config.toml
d_model = 448
n_head = 7
rope_fraction = 1.0
qk_norm = false
bias = "none"
tie_embeddings = false
warmup_steps = 200
schedule = "wsd"
decay_fraction = 0.73
final_lr_fraction = 0.0
train_tokens = 491900000
steps = 3753
dataset = "wikipedia_en"
Each number is 128 + 32 x the weight over its row's rms, rounded and kept within 0 to 255. Layers, rows and columns count from 0. The size above them is the row's rms in percent of the matrix's.

# layer 9 MLP gate, 1216x448, rms 0.0571, rows 58-78, columns 336-447
size [104 101  97  96  97 101 101 106 100 101  98 103  98  95 100  96 105  96 103  99  99]
[[113 130 114  96 104 110  86 204 114  78  77  98 109 160 155 100  66 120 143 156 147 121 167 189 119  91 127  81 110 150 143 105 184  70 113 126 108 192 198 165 183  94  98  91 114  92 117 120 123  99  86 165 126 145 127 135 135 170 159 134 130  51 103  83 162 133  79  96  91  92  93  63  54 134 116 138 102  77 114  78  99  93 103 105 137 141 103 109 116 166 114 165 159 137 155 108 110 101 119 119 135 132 136 177 147  95 113 169 122 143 127 127]
 [156 159 127  66 111 109 178  93  49 119  99 117 121 158  73 170 118 149 161 196  81 141 127 107 130 129  97 164 113  93 113 104 168 128 254 124  93 150  75 151 110 112 152 173 110 153 125 116  61 148 130 122 153 136 161 155 145 192 125 138 126 171 151 134 105 135 147 150 150 115  91  96 130  95  95 128 123 156  88 157 165 104 110  96 104 125 138 100  93 106 184 123 121 155 112 142 105 134 183 147 142 128 137 155 118  88  33 189 137  64  39 131]
 [ 84 157 164 132 111 113 171 126 132 113 100 118 128 163  92 141  76 123 172 148 172 155 188 109 127 121 107 132 191  90 128 165 126 190 117 121 112 116 155 120 181 209 183  88  60 139 170 168 139 162  75 159 169 114 129 111 104 144 119 141 147  83  90 147 103  98 104 121 124 169  91 136 178 168  94 169  36 137  97 206 148 145 185 105 154 114 144 122 125 127 107 120 152 123 119 106 187 171 146 183 215 100 160 189 129 125 156  88  98 103 158 177]
 [144 135  99  83 223 105 165  82  94 131 116 147 194 136 116 156 161 111 177 103 104 136 131 158 173 104 103 115  63 155 129 134 101 150 139 104 112 153 134 136 145 142 153 182 208 145 113 133 107  96 178 153 130 161  98 143 110 136 100  96 166 124  62  80 175 160 205 151 109 154 121 118  87 129 116 124 115 139 180  71 122 136 146 111 133 149 179 109 119 107 107  90 128  52 141 107 159 106 205 128 109 116 104 126  92  81  77  93 158 145 147 105]
 [149 110 145 107 130 191 194  58 103 171 139  96 193 171 128 168 108 141 114 107 179 156 172 142 154 142  87 135 127 129 139 114 148 194 149 108  72 106 143 132 135 111 130 148 172 115 134 159 162 146 129  93 195 131 135  90 137 170 165 148 120 154 152 142 147 191 121  64 127 135  68 139 146 108 158 122 135 171 101 153 130 111 132 143 151 184  98  86  93 149 154 140 132 134 153 167 153 168 164 118 134 137  90 146  90 164 107 148 134 115  64 112]
 [112 114 101  54  72 117  82 118 186 144  67 128 119 134 146 120 186 122 121 111 116 143 119 138 127 125 107 113 103 124  46 166  94  99 105  82 149 143 201 156 105 144 141 146 142 136 113 131 193 147 131 133 134 112 165 140 146 181  72  61 120  90 146 166 104 163 167 114 196 110 101 124 131 125 172 135 130 112 162 164 128 126 105 133 118 108 110 180 149 124 160 114 138  96  81  40 140 132 167 118 154 155 113 136 144 139  68 119 121 140 142 126]
 [153 130 128 168 110 172 107 127 143 153 100 143 130 122 194 194 121 106 172  73 194 176 111 172 126 100 134  80 136 109 135 101 151  86 137 179 119  95 112 102 169 119 143 167 157 134 131  22 178 133 122 180 117 139 130 100 123 161  98  88  96 171 135  73 111 206 170 158  81 141 106 145 117  96 127 141 101 137 138 132 154 154 157  69 105 180 109 137 116 141 137 128 119 166 133 157 139 155 145  82 102 174 165 108  75 147  65 135 130 124 109 140]
 [155 193 140 114 134 163  96 147 152 104 120  96 113  89 153 139 169 143 127 126 155 118 151 133  97 169 133 103 134 147 178  95 130 112 170 138 161 123 135 111  88 159  74 103 114 113 136  69 121 168 160 147 123 137 171 175 206 125 103 145 128 108 106 128 132 107 143 126  74 107  81 147 139 159 154 151 104 123  84 165 160 100 141 139 108 135  96 115 127 125 184  56 176  96 138 134 196 133 114 149 137 154 131 129 180  65  98 148  75 124 171 118]
 [170 143 153 133 143 146  88 112 185 107  81 114 204  96  99 120  99 121 127 141 158 101 112  67 113 190 142 170 112 112 106  99  97 174 120 148 136 143 138 160 169 128 155 137 157 114 102 114 202  81 109 192 125  70 183  68 116  80 162  82  92 146  80 100  90 160 118 111 118 173 175 171 130 151  89 147 142  83 126  37  99 183 140 159  63 108 187 161 107 113 184 114 116 125 124  97 121 141 144 121 157 129 133 162 134 140 142  83 171 132 129 122]
 [109 152 159  68 129 108 156 142 156  98 155 153 167 136 129 170  98 130 102  98 208  94 149  73 168 122  74  90 113 118 158 158 148 134 104 103 136  88 114 158 105 140 114 130 120  83 133 135 172 135 120 140 115  98 178 161 216  94 108 142 139 112 168  88 108 146 118 160 108 122 171 145 140 133 162 115 111  88 177  92 116  77  85  78 132 152 152  50 133 138 169 134 113 153 100 131 148 149  87 127  97 118 110 188 149  87  87 159 105  91  87 130]
 [113  88 120 166  86 109  98 152 127 126  39  51 138 104 101 148 100 112 142 160 135 191 105  79  92 121 117 126 142 131 217 110 128 161 118 110  15  69 181 102 173 113 121 142 153 154  91 135 139 179 178  70 144 162 132  95 118 159  92 113 142 156 153 128 106 155 104 126 107 110 163 145 145 125 145 122 141  81 123 137 144 165 145 159 190 128 102 138 123 171 146 132 156  77 134 148  78 116 120 170 145 107 189 168  94 148 120  84  57  82 105  94]
 [123 103 173 108 104 162 100 134 195 138  80 112 184  95 143 108 155 161 157 111 153 121  73 133 153 156  84 147 130 136 116 166 171 125 128 168 159 102 105  98 145 122  83 138 107 111 105 168 113 189 148  96 110 134 110  75 134 122 154 152  99 186 163 129 154 118 147 121 117 162 135 107  77 140 140  81 129 141 122 132 133 148 100 132  77 147 154 141 176 108 152 112 161 112 134  87  71 159 137 131 116 115 109 137 132 123 120 110  70 123 136 136]
 [109 182 114 146 103 149 153 145 132 157 117  98 123  90 133 116 117  87 109 103 152  92 171 124 116  69 154  71  66 112 146 158 135 182 250 192 127 164 136 155 148 152  91 178 114 116 154 135 138 138  78  94  98 120 132 145 119 118 102 110  87 106 121 140  89 198 148 131 131 132 161 154  70 123 101 130 149 107 197  72  86 115 113 117 132 175  92  87 139 123 137 151 163 161 100  94 144 142 174 109 101 157 154 172 116 139 130 113 152  48 124 111]
 [ 96 140  68 120 155  83 122 115 180 124  68 157  94 134 177 119 122  91 116  60  77  88  89 126  81  80 159 132 136 149 174 154 123 174 152 158  94 123 159 186  43 158 111 160 115 116 143 128 118 172 104  42 123 121  86 163 138 133 116 167 146 119 132 127 163 124 119 131 169 154 127 118 139  94 180 128  82 158 143 115  95  56 121 144 174  66 157  93 110 136 183  70  85 101 174 157 180 105  72  89 171 105 118 134 166 172 107  85 154 117 105 138]
 [105 167  40 110 124 115 167 133 125 166 134 124 180 153 136 134 113 103 154  67 101 108 136 106 105  81  90 162  97 143 198 131 150 156  91 170 195  56 129 101  79 169 158 142 121 135 143  57 140 181  66 132 130 138 141 119 138 137 128 105 134 116 157 109 114 152 112 164  91 126 147 118 153  80 139 149 153  91 135 104 213 149 113 130  92 120 146 100 140 151  88 155 191 128 103 146 107 120 136  68  73 118  92  77 164 179 132  96 183 115 140  86]
 [159 156 103 127 125 182 123  71 166 162 117 153 135  94 190 134  93 126 140  82 122 162 126  95 146  87 125 172 165 179 128 108 123 102 122 130 151 119 199 135  88 153 137 112  83 128 145  80 110 116 124 123 137 138 100 105 128 104 108 111 119 144  93 112 164  73 134 141  69  97 151 158 107 117 182  93 115 144 100 129 106 150  69  88 197 176 133 101 168 119  47  95 142  48 140 120 118 143 120 178 116 176 179 179 161 140 147 109 122 155 125 139]
 [157 255 135  99 126 135  87 144  87 166  69 106 156  58  73 147 121 154 153 146 123 139  83 178  92 151 195 131 124 148 150 114 176 106 136  95 129 150  99 154 125 148  58  49 128 126 135 105 161 100 139 161 119  76 111 134 177  70 104  81 103 123 114  96 121 107  89 141 157 152 172  87  92  75 155 171 120 143  75 103  69 114 114  98 146 119 139 123 169 122 116  96 161 118 156 196 119  99 123 114  77 126 107 117 132 102 128 143  97 122 114 136]
 [152 158 146  96 130 138 144 166  66 184 161 161 127 110 138 114 148 144 101 116 118  96 154 112 176 119 132 173 164 144 133 131 150 152 113 210  88  77 120 134 164 156 156 194 151 109  97  84 113 159 109 107 132 108 144 157  96 104 173 133 144 136 142 108 226 123 115 131 109 134 134 122 155 166 129 100 198 130 147 123  52  93 126 117 138  95  83 125 131  84 126 152  64 136 106 114 145 168 140 108  71  62 124 106 174 110 134 149 111 120 195 177]
 [197 144  90 202 151 110 119  90 141 100 156  90  79 142 224 120 122 115 177 153  81 135 104 137 212 202 127 168 173 184 154  82 147 108  64 144 109 152 164 128 161 100 131 105 179 107 146 164 125 148 145  81 114  65 103 121 175  86  96 133 171 142 170 127 127 111 123 133 170  63 126  49 118 124  79 137 150 151  84 175 119 136  98 213 136 154 130 129 122 113 141  30 172  90 155  96  80 152 120 160 150 136 186  99 129 134 136  89  71  54 184 147]
 [150 152 164 122  84  86  76  95 188 134 159  80  67 105 121 160 133 150 181 172 118  91 113 107 106 106  87 120  89 107 116 130 148 182 136 127 135  99 117 107 152 167 158  77 155 127 153 136  84 149  86  48 144 177  77  94  30  92 121 213 102 116 106  75  72 135 103  98 172 153 143 124 133 106 105 185 162 128 136 103  72 128 106 101 138 139  95  94 136 141 105 144  92 130 175 118 153 148 113 145 124 102 130 114 160 145 101 170 137 169 178  91]
 [134 129 174 167 107 195 159 134 150 148  98 123 159  95 106 133 130  95 108 115 187 162 130 106 115 136 116  91 122  93 129 112 159 102  84  74 140 115 163 105 119  97 138 144 113 137 173 146 122 127 153 150  96  92 136 120 116 166 130 160 173 124  90 143 169 113 101 186  98 150  59 128 133 149 127 125 138 154 119 141 120 150 133 148 103 127 146 114 101 116 123 137 102 128  91 171  86 135 173 105 103 103 162 150 112 176 155 134 131 175  72 164]]
# layer 9 MLP up, 1216x448, rms 0.0598, rows 58-78, columns 336-447
size [104  97  97  97  99  99 101 104  99 103 109 100  97  98 103  97 103  91 102  97  99]
[[ 99 128  86 161 117  87 110  94 118 180 151 105 138 146  89 104 128  77 129  48  74 128 132 154 133 123 149 141 143 113 143 104 120 115 114  96 105 134 130 158 109 111 119 113 127  77 176  90  49 144 111 117 132 182  68 114 123 125 119 121  62 121 139  91 199  94 170 121  91 143 150 121 121 161 104 181 102 131 120 154 119 156 182  84 141 122  93 151 108 160 188 126 180 169 120 156 172 167 178 101 115 177  70 171  80 159 112 121 155 142 134 184]
 [187 118 147  37  82 111 147 169 131 110 139 115 138 137 119 128 162 150 117  91 144 147 114 107 147 116 109  93 133 143 142 173  99 127 150 143  92 121  88 112 156 108 160 162 119  86 172 126 126  66 142 126 100 189 120 134  83 131 168 121  73  97 136 126 193 143 126  62 140 145 128 118 112 186 129 103 149 157  70 135 171 215  38 125 174 156 108  91 140 165 102 139 168 110 106 124 148 167 156 102 140 137 127 142  97 131  83 112  95 237 125  69]
 [122  77  97 132  91 127 130  62 207  91 124 167 141  99  72 120 112 112 131 114 161 168 111 100 167 121 144 175 109 142 105 138 116 123  56 133 152 105 117 178  74 111 168 118 153 146  95 148 113 130 144 155 194  94  80  94  67  98 130 123 173 134 123  96 156  95 142 166 149 187 139 164 216 168 108 123 183 127 147 191 117 119 176 204  98 158 156  92 140 112 106 134 144 167 132 161 107 112 100 143 190 119  57 117 132 180  81 124 176 137 123 141]
 [150 107 154 132 115 122 169 126 168 134 129 131 117 130 113  91 156 116 132 141 157 104 178 124  82 164 139 114  94 108 161 216 160 121  54 120 139  84  95 122 106 152 132 167 189 153 126  87 153 130 113 119 131  91 144 108 107 138 100 159 124 137  99 142 139 113 145 103  96  92 141 119  62 187 140 136 167 147 204 116 105  96 125 175 127 145 104 145 127 145 107 109 121 176 155 140 119  95 143 102 171 102 186 190 159 114  86  69 119 109 122 122]
 [ 88 118  87 115  81 126 108 144 145 115 141 136 105 166 152 131 210 118 130 199 101 154 153 145 105  93 145  94 128 134 107  67 128 121 126 110  80 169  37  81  79 167 124 162 157 101 148 112 162 140  59 146  95 176 183 137 103 166 164 138 164 158 105 145 106 140 133  78  86 141 159 130 133 126  97 145 158 118 106  73 167 138 130 132 113 105 112 142  78 142 128 125 119  87 117 106 165 191 197  71 180 116 115 168  96 122 167 126 118 124 145  87]
 [ 79 121 215 137 116  98  85 122  85 148 168 115  87 139 168 229 115  91 124 148 162 101  96 189 114  98 103 162 113  95 109 187 106 120 168 151 107 113 120 150  79 121  92 143 135 142 104 118 117 113 175 126 202  82 133 131 115 174  95 121 126 162 154 142  84 121 148 146 121 142 112 182 169 105 119 164 109 143 162 175 112 110 181 176 104 149 134 138 168 112 172 104 144 157  49 140 164 131 117 113 122  73 135 155 165 108 112 109  92  64 140  67]
 [127 145 154  58  88 172  93  57 103  99 124 111 105  95 188 141 148 145 124 152  91 123 119 130 119 171 131 182 140 117 141  96 116 141 157 124 140 118 156 105 129  92 102  65 134 131 114 123  84 160 139 148 170 184  69 122 135 118 124 163 139  96  98 139  46 127 140 154 169  63 126 171 125 138 107  82 116 187 193 179 172 131 151  81 115 128 148 116  97 146  89 116 135 142 146 116  91 109 130 179 166 111  95 139 103  88 130 173 114 136 109 113]
 [134 117  81 111 126  98 144 127 130  92 150 178 107 122 130 140  55 125  93 173 132 100 152 142 155  66 117 168 137  93 154  95 131 147 142 154  89 197 122 145 103 140 165  60 111 147 169 134 159 111 117 222  76 132 120 131 116 143 156 149 137  72  97 193 153 121 114 147 120 106 166 110 136  92 125  58 157 111 153 116  81 113 103 105 109 147  89 170 166 127 135 130 153  84 110 141 133 143  95 121 105 171 113 112  49  89 142 126 105 123 156 159]
 [104 119 151 131 152 123 130 147 201 114 144 153 130 108  78  93 104 119 134 166 209 224 145  93 146 109 137 132 123 106 116 146 137 157 130 166  88  99  66 118 177  63 192 148 121 108 118  96 119 162 136 178  98  94 110 138  99  89 113 118 137  86  91  91 107 128 103  94 167 122 133 142 112 102 204 165  74 110 116 161  53 112 122 164  74 161 128 124 134 144 123 130 131  85 101 107 159  79 117 110 141 151 128 168  83 133 112 173 129 130 181 136]
 [159 171 157 126 108 135 149 117 147 158 118 198 167 120 167 137 128 117 125 148  85 111 159 170 138 119 133 180 128 126 157 169 130  95 177 185  87  99 127 166 120 139 143 148 116 137 119 141 107 140  92 138  77 144 181  79 121 100 105 153  77 169 123  97 137  85 155 184 137 131 182 155 148 112 129 182  73 124 124 149 141  83 102  49 127  89  42 117 140 102 142 116 180 118  84  76  79 104  82  94 121 181 136 111  84  85 157 169 139 126 122 176]
 [159 164 174 164  98  70 185 114 144 155 139 121 164 182 126  63 118 134 121 231 181 111 124 126 151 149 178 105 111 100 149 116 132 164 134 152 165 119 113 205  75 142 149 112 136  89  70 154  72 115 198 154 112 121 146  94  77 171 145 138 108 156 105 143 134 128 134 172 104  84 109 137 177  97 139 158 111 162 108 165  91 133  87  69 123 119 144 165 140 120 167 138 101 106 130 144 126 123 122  38 186 129 144  98 141 152 118 124  88 148 131 158]
 [155 146 171 121 140  76 125 116  89 140 162  76  95 140 166 146 136 141 120  96 115 137 234 124  53 136 124 157  70 152 136  94 113 119 144  96  81 174 167 158 145 154 162 112 106 173 134 122 130 187 165 143 106 145 145 125 126 177 108  74 112 125 133  94  83 145 132 185 181 149 152 117 124 110 130 139 101 129  61 153 101 155 117 120 110 124  85 106 156  91 132 154 195 151 137 143  70 139 118 114 131 156 139  85 120  94  96  74 107 181 172 183]
 [ 70 145 146  98  98 139 136  99 114 138  86 125 103  93 129 160 194  86 125 139 145  94  97 112  78 118 153 130 145 119 142 103 153 118 170 136 130 164 116 118  87 134  69 115 162 101 143 102 134  96 140 114 162 126 105  97 149  93  77 135  98 105 162 161 105 131 119 138  88 112 180 149 148 126  90 127 124 146 139  65 153 120  98 100 147 155 149 106 175 112 141 146 107 138 102 145  55 214  61 138 164 126  98  70  99 115  98 102 107  88 136 134]
 [197 139 168  88 187 107 196 142  87 171 117 107  80 169 130 120  91 138  86 130 113  83 105 112 128 149 151 103 137 124 194 133 137 136  71 154 152  85 133 127 171 130 130 144 123  54 109  67  99  83 146 160 100 166 128 123 146 141 126 134 139 102 112 169  94  27 152 129 111 108 140 108 163 127 117  84 188 157  36  85 128 116 131 168  92 146  80 165 118 128  60 119 145 126 162 145 149 155 156 193 127 130 176 181 129  70 129 148 183  98 168 146]
 [136  95 130 153 111 148 118  78 118 113 126 127 125 161  94 173  92 138 150 121 108 143 120 159 110 138 126 162 135 182  85 138  85 164  81 107 153 115 110 139 148 189 164 121 203  75 175  78 139 162 112 100  81 128 171 132 138 139  70  85  70  81 191 160 105 111 101 156  97  77 153  75 137 158 131 144 161  91 109 108 117  89  88 135  92 173 123 109 140 120 127 138 177 131 161 145 149 149 102 125 118 167 154 166 116 114 115 130 131 164 119 156]
 [129 192 123 133  94  90 112 104 196 121 146  75 159 103 146 189 146 152  90 130  68 136 150 132  92 143 125 181 182 117 160 180 125  96 139 141 129  77 146 142 122 122 130 181 126  89 130 100 133 146 146 184 108 109 176 177 163 133 134 138 138 121 128 125  87 122 109 139 128 117 113 117 119  84  77  60 148 145 123  63 102  80  55 175 119  96 119 135 140 151 145 131 126 153  99  75 178 115 116  86 158  95  62 104  97 137  89 121 119  71 172  69]
 [107 174  53  77 103 155 158 124 120 155 121 108 151 108 103 128  90  92 149 117  98 136 194  69 168 174 174  85 110 119 148  88  64 106  95 139 125 113 130 105 201 140  93  62 109 149 150 140 103 134 104 132 173 135 191 133 120  60 113 104 139 154  92  96 129 143  86  92 155 119 168 125 113 151 136 140  82 129  94 144 153 105 106 101 109  77 112 143 153 139 175  84 115 122 174  69  78 120 118 126 143  97 144 104 123 113 109  96 147 122  63 171]
 [129 121 122 139 153 172 123 119 137 131 177  58 100 152 161 208 109  80  68 100 202 136 116 131 121 186 106 131 124 131 126 122 136 162 166  86 115 120 142 136  74 141 125 122  82 114 112 153 101 129 131 125 180  88 152 180 174 138  99 178 135 155  72 140 165 114 138 153  98  75 118  97 108  63 103 174 153 109 127  81 130 130 126 139 173 177 116 177  78 131 129  91 140 136 103 187  87  74 137  80 119 179 103 142  95 172  62 169 118 125  95 145]
 [ 99 147  92 105  97  70 135 144 158 124 179 134 125 148 110 172 129 124 161 120 112 144 172 129 200  70 212 123 116 141 121 139 124  98 105 152 111 132 121 128 128 125 154 143 172 115 116 166  86 123 164 209 124 125 175 125 192 129 129 137 152  45 120 124  95 145  54 125 142 101 114 101  75 110 168 138 115 184 122  58 145 109 114  49  67 172 167 190  81 121  97 188 131 139 127 122 150 141 149 140 132 130 190 183 153 148  68 124  62 131 109 168]
 [ 73 105 147 191 151 141 140  65  98 121 205  84 178 106 172 165 120 145 149 135 130 153 131 121  98 116 120 115  93 117  91 111 128 113 149 133 144 145  94 128 117  58 112 127  51 187 141 130 133  84  97 128 223 129 136 102 110 144  96  97 129 222 116 130  92 170 155  95 135 177 114 125 183 132  80 151 117 141 115 195 135 152 148 130 121 109 114 110 149 183 137 122 134 136 115 163 196 140 134  80 166 131 119 190  65 126 115 113 185  89 156 148]
 [137 111 154 107 150 129 124  98 158 146  54  92  82 109  90  93 191  89  70 153 177 141  99 105  82  98 101 124 124 125 131 150 160 153 118 145 151 150 155 112  95 133 115 139 143 104 125 112 132  81 113 174  85 178  80 138 138 178 165  93 152 135  78 134 168 142 168 102  68 194 124 111 105 170 170  96 147 121 172  98  72 137 155 156 128 100 187 152 117 143 121 149 150 109 159 121 135 171  97 124  92 122 182 130 147 110 173  81 116 152 119 103]]
# layer 9 MLP down (transposed), 1216x448, rms 0.0575, rows 58-77, columns 336-447
size [106  99  97  97 102 100  91 104 100 103 105  94  98  97 103  95 100  97 105  97]
[[130 126  87  75 113 159 103 159 140 110 117 140  95 146 108 118 119 117 121 173  65  91  64  90 101 129 128 146 143  96 165 117 130  86 153 100 105  68 153  48  54 116 136 117  95 100 130 117 163 146  33 146 127 106 171 126 130 137 201 100 109 152 133 150 157 200 125 130 127 135 151 122 124 157 135 195 123 107 154 205 164 192 151 109 140  93 148 174  99 141 179 124 120 113 150 117  47 140 149 100 112  66 110 145 137 111 133 104 161 122 117 119]
 [ 91 169 145 149 136 126 101 134 170 120 182  94 137 137 120 121 161 129 198 112 145 161 136 137 132 146 108  64 135  98 170 140  90 159 139 121 108 119 126 145  97 166 161 179 155  79 145 152  86 163 107 116 101  80 160  97 156 106 153 152 120 125 157 168  81 100  92 141  98  82  99  95  92 143 126 125 158 116 131 137 158 118  60 120 136 127 138 105  76  70 146 136 105 165 159 150  86 164 143 123 184 184 124 142 140  84 180 108 124 173 120 189]
 [131  83 133 133 115 114 146  78  95 150 158 137 119  97 136 130 109 157 160 156 147 102  66 124 134 120 129 165 152  55 151 142 104  88 108 136 141 115  80 100 137  93 145 138 126 140 120 155 171 123  91 108 110 165 122 175  66  98 122 103 195 133 174 132 150 123 155 100 192 141  73 119 165 131 156 106 152 144 111  82 161 114 153 151  93 145 167  87 106 102  67 169  89 118 103  87  75 184 147  82 101 121 133 123  94 181 138 141 104 103 163 164]
 [ 76 145 152 146 133 152 131 160 170 129 151 158 139  84 104 124 161 129 118 203 144  84 119 133 122 167 167  47 137 135 155  76  85 146 137 145 151 145 184 133 143 170 142 169 128  98 140  98 150 158 205 137 136 111 126  76 134 150  85 106 133 119 129  91 125 140  97 149 132  72  81 131 164 138  87  95 192  77  84  91 110  98  66 171 123 124 153 101 166 137 122 157 181 140 135 147 152 140 135 141  67 118 107 143 118 161 111  92 136 133  88 127]
 [157 116 129 139  57 132 133 100 153  79 138 133 152 166 116 103 163 128  61 107  75 114 159 155 169 156 164 194 142 105 105 108 125 103 150 110 115 105 115 103 120 103 131  85  98 171 120  86 183 204 128 152 128 143 167 109  40 167 139  90 162 102 115 169 105 139 116  94 126 145 120 155 132 152 126  97 141  86 163 114  87  83 150 202 159 153 123  91 130 101 145 181 134 112 154 138 137 152 181  53 150 134 172 101  51 141  99 106  61  86 105 113]
 [ 80 129 116 144  61 167 107 141 127  77 184 140 144 111 172 146 163 109 150 130 144 117  84 124  27 107 113 132 150 192 135 147  88  60 112 145 138  94 166  99  79 135 152 113 161 180 128 152  87  98 115 103 100 139 138 130 136  88 120  66  91 122 136 134  82 127 136 118 113 141  57 151  89 166 154 110 133 101 110  76 132 142 130 150 112 157 137 171 146 116 124  90 111 134 116  57  95 133 128 115  78 123 133 118 132 151 117  45 173 103 141  91]
 [139 175 122  54 118  77  94 141 115 129  58  74 112 173 152 106  74 114 163 141  70 101 115 127 131 161  98 154 121 161 182 109 146 136 139 159 102  93  86 116  95 104 137  78  77 166 164 146  98 108 151 161 145 135 128 141 135 160 167  84 137 137 134  68  94 129 158  57 122 122 118  95 169 137 133 120 102 123 154 176 109  76 172 135 107 148 170  82 135 101 172 184 149 108  53 105 100 146 120 153 153 148 131 125 123 133  98 123  86  80 104 134]
 [171 118  96 113  86 101  94 132 116 112 158  77  85 182 111 212 149 118 143 109 124 128 184 121 113 126 191 155  82 166 165 122  81 158 127  67 174  96 168 120 154 108 125 191 148 140 101 134 139 126 103 128 115 148 130 145 167 181  98 133 149 115 118 132 152 142 128 102 133 126 171  71 174 124 148 116 165 121  84  84 140 138 175 157 136 115 135 109 165 128 141 164 122 125 151 130 102  68 132  51 150  79  85  73  81 158 145  65 124 124 198  70]
 [185 107 136 156 155 159  89 155  86  96 134 120  87 189 163 156 107 147 136 130 147 105 143 176 218 102 160 140 100 126 155 165  96 149 161 107 127  88  95  95  96  90 175 136 107  92  59  95 139 103 117  80 131  96 103 142 126 120  85 159 123 161 134 206  98 188 175  97 114  86 112 148 205  70 123 114 138 163 139  83 140 138  97 194 148  98 154 121 132 139  92 132  99 157  95 172 203 154 149 103 142 172 149 120 104 112 139  72 159 106 178  87]
 [126  75 170  92 152  62 150 131 106 173 173 145 152 147 107 137 109 153 141 115 160 128  72 125 147 127 135 145 120 117 178 153 133 119 225 105 103  97  80 173 176 113 131 143  96 166 166 164 165  78  86 109 145 150  61 209 135 123 101 196  81 186 134 120 133 129 157 137  98  98 127 103  98 135  72 112 113 147 191 127 147 138  86 128  60  47 185 116 159 114 159  80 135 119 108  82  90 174 136 102 121 113  92 126 165 119 197 171 124 175  98 185]
 [179 114 137 130 107 133 140 129 129 151 122 144 116 101 141 102 122 131  70 147 150 117  96  81 101 117 159 123  61 163 133 134  76 113  86 152 165 110 141 146  60 158 129 118 126 148 179 150 144 176 145 154 164  62 189 127  72  82 150 108 102 101 146 113 131 127 138 153 113 181 193 146 121  81 113 180 107 148  89 141  57 137  76 146 107  51 128 226 142 169 132 119 142 175 114  77 107  97 142 105 166  80 126  45 146 124 112 141 141 152  94 167]
 [105 175  95  73 128  99 123 114  99  93 118 146 162 130 111 150 148 137 178 106 140  96 151 130 175 107 159 100 109 141 126  93 129 112 173 138  82 133 160 109 177 175 129 122 102  84 168 120  86 127 109 140 116 166  81 112 158 132 167 110  94 155 104 146 122 137 143 194  81  90 130 113 126 144 149 132 159 124 137 157 103 115 120 148  76  75 125 154 143 163 112 104 127 106 130 119 141 139  96  92  88 118 143 124  90 135 156  88 115 140 105 139]
 [ 79 100 103 185 113 121  78 186 107  96 147 145 126  89 121 118 172  91 194  95  69 147 156 131 125 118 184 135 166 150 149 154 103 160 133  70 158 141 123 126 177  60 163 101 179 160 144 196 144 167 104  93 161 120 167 152 161 138 141 111 109 109 148  98  66 152 128 143  84 174  88 122  69 147 131  99  93 137 134 154 144 161 160 133 122 124 137 125  87 101 147 183 112 142 137 164 120 110  98  90 169 109 128 128 101  94  49 122 104 156 149 112]
 [116 124 181  81  72 103 136 151 127 105 117  98 119 141 166 103  90 118 146 145 114 213 162 128 129 161 164 102 153  79 150 121 148  75 155 161 161 124 154 124 133  99 117 155 145  86  98 136 101 125 149 144 142 169  90 124  56 153 158 176 177  93 179 116 136 128 189 135  86 157 141 105 152 188  79  84 113 148 119  81 170  73  64 108 103 119 113  81 112 135  90  63 117 164  82 157 166 127 109  80 145 103 117 104 122 174 146 113 148 175 120 123]
 [121 121 165 113  77  62  43 134 124  98 110 108  85 128 115 115 170 153 127 101 181 162 146  84 171 176 124 138 147  91 125 114 179 146 175 135 118 176 159 190 130 128 167 133 215 149 135 102 116 139 124 137 158 195 177 183 134 175  81 145 145  99 113 118 172 148 132 154 128  96 107 141  65  94 147 124 126 126 147  83 118 164 120  72 121 117 121 172 128 180 105 106 116 114 197 212 148 136 129 191 117 146 111 108 134 127 139 174 151  92 163 123]
 [122  99 110 120  79  82 121  58  52 134 194 113 135 149 105 153 126 139 111 103  94  67 162 209 188 125 134 127 179 143 138  91 103 130 205 101 188 120  91 183 125  91  70 123 109 115 119 119 182 159 125 155 109 140 125 153  85 153 133 114 129 118 128 108 156 153 144 102 156 129 103  54  73 116  97 154  90 168 119  88  20 172 155 109 108 107 186 155 127  99 102 138 142 144 136 102 115  79 177 115 132 133 133 121  89  89 142 138 118 108 120 152]
 [159 178 111 103 136 125 112  94 120 103 131 122 111 160 128  82 118 112 119 123 152 197 124 112 147 135 142 135 120  59 118 131 143 100 126  85 153 100  91 116 127 165 176 148  80 121 103  42 114  85 128  92  84 136 125 104 103 136 137 158 133 101 191 149 103 103  93 162  58 137 113 147  88  77 145 101 174 131 124  53 146  96  96  93 135 100  81  87 146  84 164 172 149 112 137  87 134 128  84 120 107 103  93 168 178 106 129 112 144 131 127 139]
 [105 104 143 129 124 139 167 109 107 148 122 155 109  82 159  58 186 126 148 132  91 124 125 131 130 173 184 176 100 126 126 171 103 160 180 166 118 140  62 118 181 145  96 149 170  99 126 113 176 110  96 120 105 178 121 192  70 138  95 123 229 148 152  90 149 121 198 100  91 134 150 112  86 112 143 106 178 169 118 141  48 127 128 111 128 111 111 168 136  75 133 132  99 145 117 131 121  80 124 136 130 108 137 153 108 120 138 142 176 132 135 142]
 [ 85 141  73 109 182  74 141 137 137 184 103 124 139 142 111 130 109 111 136 163  76 178  92 136 157 106 190 183 154 118 102 135 179  87 133 104 108 105 126 128 157 120 172 109 115 118 153 196  77  54 159 180  73 155 155  88 141 140 135 154 126 113 154 135 124 129  93 118 137 105 181 149 117 141 206 114 130 170 105 106 148 124 160 131 144 116 148 153 101 127  91 136 100 185 114 137 196  98 182 103  84 105 148 130 117 125 120 107 124  88 127 102]
 [ 96  53 132 135 152 121 189 131 173  94  66 104 160 134 107 127  97  66  71 143  78 182  91 130 159 162  77 153 151 116 127 121 134  97  95 176 104  83  40 127 144 143  89  95 161 146 145 160 126 128 103  94  88 131 183 159 107 152 108 114 116 146 116 115 104 137 127 106 133 137 188 173 158 152 127 121 110  70 125 113  94 119  76 103 134 187 191 137 135 121 160 124 174 150 125 119 123 108  93 141 143 152 139 137 144 153 134 123  82 110 176 153]]